{"num_hidden_layers": 12, "hidden_size": 256, "num_attention_heads": 4, "num_key_value_heads": 2, "head_dim": 64, "intermediate_size": 704, "vocab_size": 8192, "hidden_act": "swiglu", "norm": "rmsnorm", "norm_place": "pre", "norm_eps": 1e-05, "positions": "rope", "rope_theta": 10000.0, "rope_fraction": 1.0, "qk_norm": false, "attn_scale": 0.125, "bias": "none", "tie_word_embeddings": false, "parallel_block": false, "init": "trunc", "init_std_qkv": 0.0337, "init_std_o": 0.0337, "init_std_up": 0.0337, "init_std_down": 0.0, "optimizer": "muon_variant", "learning_rate": 0.00643, "beta1": 0.93, "weight_decay": 0.022, "lr_head": 0.00745, "max_grad_norm": 2.0, "warmup_steps": 200, "schedule": "wsd", "decay_fraction": 1.0, "decay_shape": "square", "final_lr_fraction": 0.1, "batch_tokens": 65536, "max_seq_len": 512, "doc_mask": true, "train_tokens": 505500000, "max_steps": 7714, "dataset": "wikipedia_en"}
Each number is 128 + 32 x the weight over its row's rms, rounded and kept within 0 to 255. Layers, rows and columns count from 0. Numbers have three digits each. The size before them is the row's rms in percent of the matrix's.

# up: layer 3 MLP up, 704x256, rms 0.109, rows 195-261, columns 192-255
# down: layer 3 MLP down (transposed), 704x256, rms 0.0601, rows 195-261, columns 192-255
# gate: layer 3 MLP gate, 704x256, rms 0.109, rows 196-261, columns 192-255
up195 087:130100113072087103081166172150164151101061109140139154110147139043175126072122136110117118134144136127116198089160115090128158142151171157132094158128093140121131160180104069081131136102173164
down195 093:091113138122080083104129107093130066115125121127101125084087091140163169170126175090184083113115118121126119093116110116118119131185139131132173154117159163103156122122154177128123111152089080
gate196 104:130154189129113080147119130110112098099162090168208108103118190031181132096159146123089108142167146119100158102083132112104161117103163137132086146139135157134158130144081123173102123152138083
up196 098:161136113087088105148117144155146127115164142133177156130076131156144146095142175110074158139119102159186120131134051113137119150149147111113142132087159133098104130131073091111086124121207112
down196 100:157090124164166107130154070130082114089158128201177157117065139108154136096099167150102129126172142091145143192082134140187166129130112156178145110149143088087142157132102098120079165130096146
gate197 104:199098125115151117113104105135147139124169119169144116094121123109140137200124148101073126056169091151097129142136132135141168120117107076148127208155132146097109060155086147147126090123116116
up197 113:151146122132158091182091154119055086127130147146106150154099113116078132124143099170132135103107119112122083157074145140111133121109152122130068122141148047149138157113150108121117124121129073
down197 110:107139119156133134188162155140121119104109112131068122103145137147174123127150102184120200150142143099130134085118155169087157079114163172126062080164107103114145138147146126116151163068107146
gate198 098:154129120186085104090108100192097155093146148087149127167112106204128083149148159122134200130166097152108096151164097193144132109176137084146090105148099060156142090087101112111098127085151116
up198 098:085150117127149191135133146094160122072122158122108144086141082149054088062162096071079207118107134113122123161114143116117156150148124078121157157170123105160141082055135119083118139125163172
down198 095:127106134134114130124084134137135126178077115111153093127171169107133136169119164118049086119099068152181158141106112151110080095075109138151078083141162163126096093173082156105105168160140103
gate199 100:192150157130141115110130086066100151145162137056133153112123153186128085080114120089131132091232124155130124106064101111182113154147156108094138152132101168176141114093080153094180105134149074
up199 107:172134195159116145113060159151093089130145069122109110120147124120091134151148150104195143094115148094090110110102189123108171135133172128122145083097111142074146146106142123068101153086136126
down199 102:143061183119129097097108182115130169181176146098136105121163174140114167111166106120152144127108104103109111119141143125107123116107177124185099132124121140126150123144189128207109129135139176
gate200 094:097149120120153138118122132136152082093100118156121076151128162092091164103119138161191155133159158093164154092134152143166117153152161094173170109150159087079116161165130154100157152136085112
up200 093:104090215116127132126158050122153139091159112121117097163124128131126125123080180184099131129096127119040178112170080101061115095118211107163122131132189114125107159134154121118132130191125117
down200 094:174137142106108097182166120174138121142173135117136162110130155101137000106107157145102052102142131182144164128099112066009100128198211154144127155130160135174103154147160129148126090032148107
gate201 100:140123099098160116143229169162159093141121122120154118108159080146122175116073202146209083116125159094144113096148119080061065120134206111090123152132103139103119140089121149078116146139102151
up201 096:104077091159159134157115162139154098120154134124112203120147121130104193136139156100087126128096157109106095083181122107094202077175132096102124122101101118145160158148136116146114113084148149
down201 099:132097124114127093073138057125119162174121170108121087106105135130174122121075151161137144120169130193164161162125094062127081208107129141118130195182216171132149101184093174135120086126084111
gate202 099:186100063142122187102100109090104091145155127131077136072170141112163119102164141080172140099114126169127130100107148072124124085125099184092108133164156156144136094134114100098129197117091109
up202 101:167080108200144102153086140174126068118158076093105206203146136104137125140103164097112160097135126119078110124140131141105120125146181075146100178130140143117101136102128128143167109151127182
down202 099:142159120112120091105127150149141068173059137119103083138102116104070154162064107141095148108119067128119115132172153122051098124094131104136195160168115123107082130123108151197124102137135101
gate203 099:134143139091108185122130082079092087102168118128145144109160129089068136167065101139203171160119171081157192074170148165108141088180096117151126128149119126229102154101188149207122150151155152
up203 092:184153151094182115106105098099147114104174141144106139079108166122123124133129130095159147148101124077133144166162087102129141147129156113125160148179166101098083159136186138133097157090062071
down203 096:124123163110117167089129150112149128123191173166143150095177121090093108101143111104193169134117125061141198085159155196168187066199121123140135106108182101133098040100201093135136159072103136
gate204 102:169121159113152126144123117110103177122167083111180124179156120190060148093093092100133154108135108110143069114174154175086118117107138097161108139130130105118096134109106134135120112149093153
up204 103:137119103171167120141131125129088100065119123090160114164145148100088122096073143098164117118172139099049118094153127127165085126113094096193146089083069139098122176114118080158102209106133138
down204 102:106114080161128163121090108114143082136129185108113100205132094128119136132221153179159178086205158160085089181141097104135068136105131151112137191167138142153130193131129082197143113062110121
gate205 100:073132077130156113088136116124152168093120160137106036138171134128146150057119148157160170112111105100117143128071140156097107132032104110076110123106081146153147144137179152054178108142108073
up205 103:159087211192111113165135151126152110177116129088168174113104133170171102171084143146087122151101107112104136161175122126131152180134129152168192112136185142108122123161153157183105166073127161
down205 097:116193124077128108124199175072106135107143074146082096139138124073122109165143143135160157120154134101107116104098120110122125062153068119173132142164121141110115177082065094120054163173165132
gate206 102:148150148182078112202139070149132099080134140126123111161104168146097149121194158140097119135105153117132132116101100147148205131122122126114159118107101174098138123155080103157075144129178091
up206 111:116151117146055106180189124164077115118106129151157138141107170144123186066103150149148150162065160093075112129119090137157140143122118125131196178103139123099115126150132130109131130106176072
down206 102:140136147122110094163132099164080120147086116124192177155125101150117182144101127170121163149077130079165109105165123083130160107147108164190185176046167127102137119155102133154129174106122135
gate207 096:159111129136095154153106198084119130157151147166166113129143129091155149131149157145116133126123128135147127137200209196153093087140144155151106103168096109144168166141161109129117144136166086
up207 097:136120153157139131126138129125103143105113143138126071173154115125141176185119114055153144140140114149136188088135132157143082175114160138077159111096078099122217127118119139114113126087170090
down207 095:128110077146135145160147093172142157129098088102136090145194153083172116117079121124128144189138149115160146139145146130131143080150158130152101142105117141173150053169158157119130166154097131
gate208 098:162114131143144101153141148064134109061151140109136118139083115089170097102092045152131143135165133097123159159143144144086123173141093155132107157157155140131178121207106134088173139127102103
up208 097:169146125084122126147193105099169116105108161102123110117149171081160087113167116157070085127114106153135111158073110146171126160109099159128084104123106152102186113159106131092134098091130077
down208 096:095126148151146066195158114147164134089127150113155141153088080192148142127129104151153104094145124156118152103085100119101093135098164067140111152113109177150097148143102078142140158081099188
gate209 112:143067147161175114129136099159088092083135084100107093120136177184159143178123145123117145075189130126142075064152091196100084200159117086133131051164113088145100086098145096177156154086149067
up209 103:090126114103117168159128086093129129164133124103095177113149137139144099082157114162147163154136156102140075119185087145175113146151111115113112167056149124147128126168150144097140129159122109
down209 102:090132113127156089122054163087128055113140161225124169109093078198163098117081108065133080155083132077170158096117098115132115142111123156078109162110076123120082098136135126104150116121120115
gate210 098:187118164152143146106088145120131111073130129141121114081122103159115101161163117121147104135120141168147091152095125094091152147090119081139153085131154140151100116128133109111108169154110097
up210 115:063142103101094135113182121114105124153102148162171105139133108117116105117119154157153168199148172135150138109110133125113102135119169131087176155144069102103114114128121107108089206080113102
down210 116:179105141096086149089114087181141098156126181079134099149163190187143159099182131161184114067124123127152164131130183127132121112066144102143094145165068125144133066107107075183145145105154155
gate211 101:097156152111152156098091144107201152175115159067169098162155141072096149131118169160132130142082132121094163110183176092125178133198097158154148084165113168056130141127090078183132151142101173
up211 096:129124187083084108107159084096140178098183096099140092083178138163110032162125104061115139110176117090121148110152120124155064090146159121111116100206112124125145138101143107129050182149124146
down211 094:151166114107139099105109107144138104149142097161133138150093072103121197126157123165126149164155081088128147098138105085087173124112139173151224115169124095124139067115154132098167118128101182
gate212 099:149123106107161124144197099174147131169091139155156107091155176143089068170137148106157120136171206104170154138106139179217139151149134165142102094140115138117100091078056141100102200118127120
up212 099:088115148104115064148059123118118161151124125151153145074130117127162086137112107143170108092132131166113190102197144105145141151160107124144140045098156137140071116135109145135105169181083125
down212 099:189135104127142198170117174191117101092069138123125073111108178130136098113150153119120170130093109158152142152130211111153131115144092087122111187118131128135168118133133170170113137094108078
gate213 103:157143137125088080138144144120152112144158127067105140155154125107120177119155111114109135178099143132135135111099148119149127154146107147079084133140124121180160117143146068120070131090119187
up213 101:112088120095099139113126139140170093139178133108178141144122139146153162132160130165157142177115196136113080138090153102145108102111125129116091121165091169163147092166141078115086168102122176
down213 102:103117078093085175115112121121092108158123136194162166141100178075154092136115127113214114152133136087131076144140128203164115088091148142135139150178142155132179137187177109140136159160115173
gate214 098:092179186116111141151076150122095146104088124149138144141168118078054214082133081093154135153140124156129145178125160134083138132160089068124119143168136129077142172155172072153108180140164150
up214 099:120068144131080183147114173152167106176125140143149132145173125128154138082121167136118124080142172102052117143179144101127131107103142119130103144146148103161192141213093151175167180141130099
down214 099:097151101124090101131105101175104118112172173100131103203172132157110133112124067183113185156122188088116191151110151128137128155132114153107129140144135068106127104146160099195155162135151121
gate215 104:141090131120206095126162154081181120085109166084119167117148155083132106151150155069113108181124154120118142099082092155128166125112145095171078129122126131132203117129103142136148148106098154
up215 107:077135207121143111109114136151097164073058104101149089190153193107105147130181178118169152132123103160192128113094111144106155120161091154116104051072121107145163103157146122108139123113118071
down215 105:121151027132101148101130108116178056132166073116142187114135115173106097099137097141118171117095108124112140075071114166128086121100120074119141062092130114179165139187082099175124130107131115
gate216 100:085133195122132164113129150113106146107090160162073129127182157116167157106080115119195079130161171147084149141162127066133054128106139095098107137099120093091111102144146138166140174143156116
up216 103:163118119109130090125144158120103141123134095133121126133110119111141143188088083148052128115114071161125146141124105173153071111099138157152185128152159166115136183147119128097167123155117118
down216 103:122215146116126178161127121154116072098109136115102179136160126126088064098130143153192095147174160164126078116128116068140143099139130121090111143136133142157146118113096157156092127177102086
gate217 094:135159191069198092095126200138112085082121113130135114108134165114150110124176174099129143169155116135174195099151043129132102123110125090138111137129073139128154064171105155111138166073134118
up217 097:136102100171128140143145159113140090164097159142159087128047146141172104095141167070087119086117117131139207098111111075152090108149087110146085161125145179147107101155087144059110116128127133
down217 101:111162111139081124093160183144139090050146135063142182136166099159107060114137131062134128107104205130077191126113060098168081129150112147144154201152148110090104129061138197096167141125079131
gate218 104:107170129132109142169116155087073084117130137112126100107098083129126159120049114144092133122123078146178141166138150091089118129205168164026110104158116138102132119155190089186137124134101123
up218 102:170145146184067111121121158107105156097111094149151133135104119135166122119111079084140101123112130124161095127171170136130126136106131115159173151142110108112205113172101072140087113136092140
down218 104:064137111108145105183093133105091100147086128080124121135128171107134114167130160161130083169003123195170118126071120095098153097130134131092148175081133114085126145124222081136150053167104195
gate219 097:125115148146125082136136127087113149116134085141121099172114108152060105171112128112152122125171159146126177050090091153201145169132171118103156075133089131154122103141146146107085056113111060
up219 096:086159102093073089170113128041128128187150145086125100148104155117077179061109146131116134141065088133139097141122124186098087119119104111103067201193097110113132114129112069136108153173124158
down219 096:112161149170188126129150094129070172137158141155112178149066120187095112184123108141108097102115059122128112160165141161097114109182125130100141140113152127093142163152163131128090161142169088
gate220 091:162165151124122135099133171147137132098113093128156149102132178086147147152125112088098118156146065161102104101047133148123126161154093175162122116132091146178133178141175092121121107074168097
up220 097:127150121163136136138174200118128187159121139120101131163100150099173124206141155103061059157168061147086126130112141156107117126137059106119123157136202152159063218125135115110124169101127084
down220 099:096111151128127138069181099186211169132135135197133188142114057103132158106136113105146123093139136195124154044092159122096137131113070119148100127171180158162118126149126110093125087095125113
gate221 103:072087107112127057128109184077140100086106123140080110155140107166108109146146197069116170122108155136081112159071128168101104157145119128101152129100115073087099084150164111113145095131156106
up221 110:108166138127122093128075147130151138147081128120154119131101174137050088129144116160147187125074095103091075138142178154143133197162152172170105129146112120170133086116144138086125144121128086
down221 110:101087123147111122181091157111109066137145124155126137166142161125109076120042085098139081136127137122134144134105106121104056153151147180142065105108071109106157152132147070086107103160096109
gate222 101:169085085155076116141135106122190105105150047120116152065136118133162106157204133152135117092144083175100131165164088164151130153139161126165119124122176111120142164148175080191151157139120080
up222 096:188143087097109206141093148140094108107124094081117081110114162111145134126206077140131134129110123122113127189129104180077202182125106127134129165086147147159118106137107098095137159135071111
down222 100:089098092213063141159115129110170103081232147115118143143139122142131153201180162184099098108140144160085131101115081150139096135127105121157150168152188116122116131130147109144106144161131132
gate223 095:141119157110185120153136142141113142164150107153116181172152131063097089151178077102083168097145119112145136132085208098101153139148107133147036163130173108107131109068125155116135169132130144
up223 095:080073192109038138129148112135169202101167091155127124080105143157116102128081241119167110152156132138118145165146117112110115114134157136134159105104092142138117170122141161124097069128114111
down223 095:104102089152109132177073122065142114062129079081159101086109144172151120173113161112041108123099134122109148140081123168097179074132166092131123106128111151157135088223087193109165114110097096
gate224 102:110121121129172141139133127103130133167152054155121109124185109108169214091133102063093152158130129140168207090101115014125087108103149110144111121127108101098110115189105127145122162151165070
up224 096:077094183126103132052194146110145141138107151197109123125120162122166123133111109135183054111122130144125202145167134091171146107144118171152143129100202145071130125102107124111127126106127125
down224 101:139079142070117096156140102097135088159142130137169145187112135132144110113059100109145107086140149106058139178157155140159150162127154139135181058118090106106149108119101104101098143103128144
gate225 101:121120178123154105134093119116209163087150128124174149173209170085150183124150142142141102118179126108122174140144101107099143144152097073105114117120145075138131116149163147145163051102148051
up225 101:131131068143145155111157138135128169091140136127131154129129133096170057177130125123148145097203153111125099121143124155110086149163082186100175091121122163172091150096107145099108124131138134
down225 105:148152106126091159119056107114170161156096100110129207188135160103104161097108132125114087101108178169100141162101111130127086122086105115075108113121143150126130088105129187138080118103101144
gate226 097:159061184128072154125127126140130098143119169115151108154139134097148132152096138147155151177144116112122051136148123162128146121153116161123104145107156178180136126148122100142144075148126141
up226 099:123140120109158135193126124187113138168114114111181096145107105140136128153125136137160137132155120142103097067186158175083119070133135168158082142096123174100118175143152172138135135213096072
down226 100:146202104169171157117153146134167132099164095099067116118098117128114140146146116090116151099084179076128165090109085150124121144129171145095146110111127123093106139116110104115186183111154145
gate227 094:116069115105132125161111099154116126128128154168130115165170156163135069178100121099086103145088139122122159200088200105105114093149122065126126092097130115103123059165088225145084155104102114
up227 097:118094110086160170146149101163120115195092147161141145147157128108151104169100094060109100154105116112087152139116151073085117062124124122134145069133097107079101169193140136141164144128165115
down227 091:139117172136117134114095180177085127140157103136070160164134111130082096141154101092104093155100129123126102120145129114110095039067177109150117137115137062078147066095177133095103118128096128
gate228 099:103105123120128155147117163148110155118136137150147127129130151138151120166082186190090151141154123040146129164105153138125119228151145135183116161166086129132111128137214102152124086112069097
up228 094:143124114128161074187186112072156093117093113138195141122130168063142097132080129089089130136108105121222081147148107111050094097141143165126165123214103185130145114130163117146156112121138166
down228 095:141087117108140195091112151138101132125132175133112096183183161120218098067194088145122106169108146089101173106118152160089078106125114069144182135097092034142108093166160098168141091166089128
gate229 106:151113147093140118101100074180122140107154179115073131147122138074163165134108185124092103149185144101149123113063076189130127070149138178124118181082110108150154125145111115147097102121153155
up229 109:204126097142127103169117122135143125078071136114124172104154146184115072150199103108105157105140152140181129135147101044151136126149102127090133123102123108170103094138124147108173164140173130
down229 109:101195154144148121135133108132132138141142153145164138118159160071118155139092164090133140180132129140113113099068147105130171105137144087103131147112162102118138177154118155173071165097084098
gate230 103:086131113115122169101198103124131190082180081038127139127082089119168174126108113135134154174133091115126120093149086155121135106140117098171163104074081103138174148165170152130162146117153080
up230 099:157126141118132135153148171063167214107143100128144115110045093165095142135105108087184112142102161224114107115155177097132155106062140139187122110105191136132083145061113099152157124121156137
down230 101:160119136195125135014146091106131148144140111134116088112183130132109170146145139136132161134138089164170183160159105125128146145091109115090123150128098125077117153158119104120131112188131174
gate231 106:121108075125133196125115101192092132105156109085122150093157094119109117070176194121130183113137146156093118080123148088102197139150162100092126136204099118128091151143117114090164101141088174
up231 108:109155117042151174185124104096081160102160126097183102139185091131133126134137103184137143145137144150113097135098135109139085165068108119061126100214151117130145167130125125110117096107140083
down231 110:102072077099130103148138111106191071153164091122123138075157090124117150118148139082072102145123080142097091113133148132134142108166102143110139104153107185096171173120164142152119105141126078
gate232 093:064123129095194102154092144145158119102158100093122140143095125124172132159126114143119111145158141134089068122070134157102214174145137183129095107140191166151097076151106139131160114096151153
up232 091:185159109124119099127105153137167130166168160084134122145162205164109066196106174140102129131051076068152094132186113149127139138092083098149161162060110076116065110096164129162097108140167111
down232 094:111168165158083136053092091129115124149178098101162168131202105163069144136097148115081133127098102131120125110110154067107150149136124108157129158070106124075164180109127098148134118129115125
gate233 095:165109102106135124103167164151052112129138070176087121087152167133146120106087087072167085117143070109112129090161105129187151113109127121122140115108150108047100130127113122132091217077159111
up233 091:160151158164063072092104131117095125072188119133120130128120129123074109072147093146108132063172159141111125117174115131139098112128167123142141063148160141141106151153173132078075142141110170
down233 095:147077109052125123129131106160088106218130072097094069068094107091157102186166124129134074153127115158094133175120146130167100126119173148131076107090110111080187112123086111130155156157114154
gate234 100:159171137163154157178057216151155161110159149148141133077118188102091119180146115091125159129187075212129133076168219085118185094157128095134144125128156140092132167074137104150138082135186115
up234 100:102101082094123134131112120129104119080113055096148176174073139125060138120140118111084122194151190111132094095101091152137060092109119139139144102059107128144145106159136143121093124130148183
down234 101:098088108130166078197136148138080169087127070112059149156147127194165181163139171128071085122130147132142139128142188127084132092100151119124187089112129186093170148132155117108122106133154089
gate235 096:144121153081106095123121100158106155152192167153135165106103112091134079114159136102091125127117137077103045093144146107078146130130166164097116071140136120140140125153147126139137109064126174
up235 105:123108111109061235097110140118092101047112131156093108072125126157141185112148098176163174130080136111143099183172132146168110124168119055152131165161090068099130105100175135136132152181117113
down235 104:130142120099097115101150058089120179102153133158086144088116170143088177122179103214109126130125135133109093108168137132144124143147131124124143143109126096114104167085175185104095099114140160
gate236 089:152173082146164124096121162151147120125164103190090081119146111169101098139156176152152100126153133132140156079100135124131127128094067144132094085081138105124075153096134124137133121116163164
up236 094:119103091128127104064126150157101123093125068116153089116090163136123091167109087133123115135121156177145182116130108200132156137147163152122178147117111171119187098149100153125097153133131126
down236 093:113174133108139160157135155116128169135135125117117156140137119175150145090175166158122159128141147109145066166140150067140126145131119128155127134123139107159067126079161126107116153127107138
gate237 098:146125140114085165141155188096103139159117116134086095123189147118169127089127100085092122228130077156155125045127106125142090126119148162113169163162054098084105106147117109132164144129132120
up237 103:123131118113128142143109126128076134076090170095136147138079136129107151205113134073149117161064142083068115125076132140140120115093130130151120139162082216125147032170170074117062089180144133
down237 103:123165175075187117144157119116100111151161146084128104134097132117116170215114155087097100133096137052164163162203172098117077093119111129119084113106091116130114092138098176113171126162144084
gate238 095:122085125149116113154133109123066123099132028132111109145157145124128161101090105127172121108141126157100169094104131062090111118184101111073177147180165164049116186145131164149116206123137108
up238 094:111096138127090130119147149111182160134190148127184142162114116138065146158141181185097147109143124166105130088120125196164104084058150141216136145124069105146139140094096139122148132162106102
down238 096:113098083110079173131131156137086143106141148147092117122114081119089127151165168140118153100181118092064127102063157134103147145152141068167148109132162198201085156144129149125055145153140135
gate239 100:146124158154139122118128106126116188122128069093172090129135192092148123153079086116125185146139129129113094179090133158176126201141176144129157118105104110145112090163185110064160092173143088
up239 102:151081120124132088129144142138162093162121117094134159075113145120101114133098040090076093162130122183082090162083137152133182140135143102098181103177115107163142198113141118125141095160091124
down239 100:131097138128096181132123127122054122091105160137120146155161172129142135117093097116178107089128130160144127100143158137109111063100131096164079126131187146114110125145146089107158148069131197
gate240 095:133142129103129081140125140112166100106105096136168141150132147100174123137131159163095116081145185144143061120117095167090079121116151128151117118110146140100122149084146073108096140127104113
up240 095:063120088090115124130121124119124121095142111144148133118123108138133145105159149128147112140083088116122147091129117101150205129074118110113167105143195150154108119186128211167173185116052149
down240 097:139175100124089124145131133159170082119152101129182127159114188141121144171141143075068070122104097110111041079128111166139128181173107117161070064142118141172112136124145104076130171124108096
gate241 096:117164168145108029165104188162211105158177188087123106106120088154117123128101119131086166123109128141081143161088096162116087159146092111119165102121066100119114100090129110081111129135160149
up241 092:130156157167145141168174073104089107140167057113150189117094104182106140124133093112077133149111140139174117112120120094099102065142173078144075147168165163086174124200118115135167122103106105
down241 093:141117144137132120103076085113149108130115217100140136171131148114137127131156160090136120071096143120182100140097133150172162101149104127066113120163101112211109130096175099181125138118120136
gate242 103:152163175159125154114145138140105120153126122064124087111086112154146127120143176125117189141143185156127147103101108098168110099136114101117082139080150137124164135105094138177220119165112147
up242 097:107136127134101106174110126109143074137086091119182118096114156104090128125093119148063105099089089121096172165108087126113115184112096191168089137138160180132157153128129142144130109094146126
down242 105:193124154132149110094076079122170129091133131112124153115131161187108136136103140165191128139147128095139175182198134148118106132126157141173124150141152086168162162143126138107098128141140117
gate243 096:124161128197124130073100155121077198160159128154130100149164107119143126143145103142101157084090109160133084119055167148100097111121046138185166186096147133111113076115133140145146173087140122
up243 098:126128144162149100157092163160181088146183143161211155134063127125153112151143127088132103130073159169109152158091180172124156178135099091145172108169094152111186110123130113159153169185129163
down243 094:171140163059165103071098107168127165130094122134114137086141124095077111119181085160118176074159129136109120067156084086117208178157161095141194129116176086099146101137119123124109132121101115
gate244 093:086144115087148104133096114156113094117101118091165072183075153140140173149197157142163084157100170117107160151184132183190163112124123106139089064144096088173113199046181142152144126135120179
up244 090:117150165138127129154173158095127182081142104081174125077123111173091126122107101088163131179156053139099147159116070129158104097096145099074163132095154127136146085157118130095148152131157080
down244 099:133143188156165080113143160184166203169124107149129161116082111158122136047110133172093112118111146120151095102065128108070053132123120101117149117095184102120141058173087107118128114123154049
gate245 105:134167158177188078124136121147090122180153093130150120118196116144108069089096158155102131088124154133093109107135110106093124106105083149139190140104126146164144096113125103144147135137086070
up245 098:041112091101130124077104095129090125171110166112150041124160145148159199132135144142086129114088133108074091193112094094098129136135138134140098196107127123159150132087115131125112071102143096
down245 098:110133068129137117063127075109154170127129098092157143085104120111175134094090096143157161142132132153178166111138127100113104179135150139124117140121165115123122162107148139163146119138118151
gate246 099:127117154096085144092133145120151104144131153082154113114188085128152126113143085170166070110093136091172108058141109146142130144168095086181114140186091128157093190105127130135181140137112143
up246 101:139117106128085052051152148149119066062153131122131129099127110095190105125090160066094126137048181105084103111185131172161141156062105103147153111128054097155089146116106124096150102065156127
down246 098:178098158153168142153163177107071114109148157141141176161142153077118109124052159127139093143124123089077132145172116091158143128076153137130159082102126152183136094139109094174109081139173155
gate247 101:059128113168093142106059120148156069107195095078115155133157129092129092142099079066091122071106167163163127111137169116143136104104123120136116117156134147148128144140153165106107105094153144
up247 103:101098116119133113120083158150155148117187139132123125094182130135127144150110168071065094104125158117110118061161073083104123118111083166131155093103175097136070090131121182149111114079177172
down247 101:103131128109144195088169163099135139071051112144114140155102152118061143092047166077110102060167157138127067147184148180079177116176095102112167089124153147106110125140083092152088105117075079
gate248 095:064131135122125179210163082197115107107059081089113125135126102148141085111070109136111090141155151135075171117162154120128163053156076130085117120147125131172107110083188158134097143155140128
up248 092:125108109134128148116164142115152108160075138174195103127056065175149106147193165177063098156131118065156165162139165164159180151156132125118171125165136156100074125178174127112108113101158036
down248 095:155084091108107102101188145158102056155110158161145051143140148147187095084159093160090147109137101120108110187125102173156179136128140084096132165153179129143042121191141164132138147108129039
gate249 117:038106099119140126153086107129141118164101080097159142230166136156125109176078127144202107140153043159123179100154160118116130172120134126133061126170127091133110158151118137052160149143133079
up249 110:095113150114111113171154101110136163159145132101149133196113136171083166131082107102133149205133097218137165133141137136177140126152130122177075133110153072162115110106146155099149132100172139
down249 108:136069177106141106131134119125142123162137158189152189168121127118158129140117143126113122144089101144182141188159112175142061123106156075140098111087077130145155206088147138121108164143115106
gate250 096:138108116129107128098164071101123173129191135147165087131117157152074075131153217120113132124147118076100092132125093141187136104060140134148197120128146086129151066121206122156093136151176090
up250 101:080088136159175116159111137078143089194128099110118119158175108075151154099129136150119163077150135094075104158149145119104094130121113084149087157158149129151182130127084069122152178163127108
down250 102:147136113118140140121172128169141157055087125144107115137100143170111085146110100114100121127148138143151124146171129142175154099121165146126091144127172178111126176115075214112082114097143175
gate251 105:120130133127137144146104097130126117173156104106142119143127125097077029134160153145118118167148090155140126116093104146172154177136112109111134141115124086119157122096111104128077114126172118
up251 106:066212128090074164148093117205068183143125083110121141120104159144107153093142118064177093112139135150136120112111117151101144140126120174107091072165154058145144204093118166081160135160101161
down251 103:154129139168106100123154153134152139157139135172067156116106098192096162132126147139135132126133134082125176137124149141141139144074137096096176092112153199078188103167143149198105109152136153
gate252 106:117111120135109094090131057151171080139170140094114088179150101123169183142155147131102095136163168230056123156099119101122108092127125165111138125128143057133188105146146174166157173069104148
up252 104:119177130206153107202126191123078094117130098221142147112149148091115037151112158168110141085130123154150127050080105152143081100163107178190131156160080126142136136137084154113137102098224063
down252 101:175146086128126111186166130081159065138147017147141121144135160069113103092124141111103141117093105154106146132141178130057084119176145108104145156160124147122102131136118100186120095116153194
gate253 098:161099142099134139117080163170161109119210175131123108133124134112138134157074157104141118103072104147124118124109072096113134076166166165137126134112131171119195169132097085146138105129128119
up253 100:160058110087132130104152138138095140197087074084141197127154101074161096117160064123107163121143140115078100126076139127114155126122164140117094118138127108093138102148084118119126171132118150
down253 100:165141121064109145128107104085081168087140129153125135113123121083126108149130074107135125103140157105141131072109097152089122141092137133058125103148125138158102162082134127107126151157134118
gate254 102:121143142139180130078142082154138076130093169152187114195162149144144095146170098120116131129092193097226142198039147102147146119098169123088145184102141086076100118161133153113115130107120155
up254 097:139120108123159161063172114087090128148098187087157095160134055139144108160133147116170107143134072115125174178113125104111049164080111142117126121149128135158128138151126110110149172138136150
down254 100:158158155119126158074077155093070089103143134116163150133138098133141163069187130164109110095150117058090071099104035088134107116196149125097139090113170159157175170119089171108139125182148163
gate255 101:091155142117117071218121104090145135094122089154099102106170130140136097122107123182089150114118121168087122119159156152146127115101111142154135135106107139126132129075124172119069155127135097
up255 101:101095122128118065141175102205150119074093089193145105117196084132145060155132200180127120115153164129142140136112150118139108157154043140110110126121141153148188142094061133114086081076122165
down255 095:074135147096176107195186121138107123171128171146095142120140143144109131167142099113079129175174118145110135114132150157099088131100150164192200113092090137140132135089104154126159201160133111
gate256 094:026117137120104084139144069155090168117145174136112161115125128137172150102182148133119180131135129144109185095160146100138117112148185128140142089084127072126142103049178081128147146152143119
up256 110:116103066140168135117144102128097097162063134103148069123196121154179161113145159116136137183179092108125115083135098148103164166151112107096140113136142164174159129113056165145139124093155044
down256 106:123091121139094142193150126115130198154147132116142166150194087166122144137088111145116113133118095089090193145098112111123105154157149103140168147111150090162098125077125116138058103128162134
gate257 092:135072123173162135110147112221147107131101167170092130163068121128094132100131125115149147099134117120138150144082145084115088146113145129129126157171134146135125090123150134120136194113082119
up257 092:145161159139061077104178120125122108161101147137102203088158098123153132148141125164112165123078135166111135175141127121071159068127180096195123121121117095109098141132060148106093108142126153
down257 093:154127081094150082158060167108095136115160097094129129162090118121161131121116168074128098105141157066114165142118101158106106122117151136097149117117141130149197138111089132087129139121180172
gate258 096:099137083081072111090147165127132167153164144133165112149161173147118119125208084149218118163167069110107044070124126116152131132115126104128088147096134156088070102052130136100097104084132131
up258 109:130127101123095119124093118125145095132130132116138151144225128120127135108096170136099154145206183143085139076129125079104126127127139098178059102144121081139139063125157139158141138161077192
down258 098:130173171090159164103123131144096166183091096158145175130063066118135124186087094096142187083119092131156153124131114100090162140113058146085175147147133148103061109123085070123075126147134134
gate259 096:156155114202135171111139184159123151101228110077052128127163141100074030096157117114134161124125136140065114112095136115126133148173140074138130133164143140172145180159156176105142140138078131
up259 103:105089163161087102152126095124148151146186092133128107122102140149102093125134144118181123092143136112114179099123096102154160137106212116112135078146120137106157169190113145182101165115121164
down259 100:148152123164181137129123096161107094140136163133152175084121119106092132151154158150166111150136095139077138105044100150137137187097113128132119142138102117097105166175117141160054130140098130
gate260 105:070167104172132153145084152179125099157148105114152122159147123087108146109080140178106102111099124132101109123112149089147157099142107105116140153179116157042116136116122121147128223151191139
up260 098:140101181172169110096127112130142172126097149086131082084149136159109108110129118117179155184128175146151123129138110160170117058108148149147136086145090108131187132140154061126056049169086179
down260 102:086105146150092127168155166109050086094114093163109086092108129133176145128189074114120123164078121140152135134135110143141085140121135111174124116148099034097085167157092110106156095166158189
gate261 117:046103107163144142177130110135134102169126147161139133111170094164137131137153110161090086120117110132089172089098076184161157188119146140095152092099153114133110078133151113104182118125198098
up261 114:120104101146128101168097162086115124122208180185091083126073114145114143153073146115169064133164136113147086100124131119138150164117103151155137142142152141126135137190120116181168140064130166
down261 105:132101195131132083112168105155173090173123120095075202157044116071165157072082155096101112167110114134108105123138141100114136141138092138114136111140132129095094200187132141154106191101142121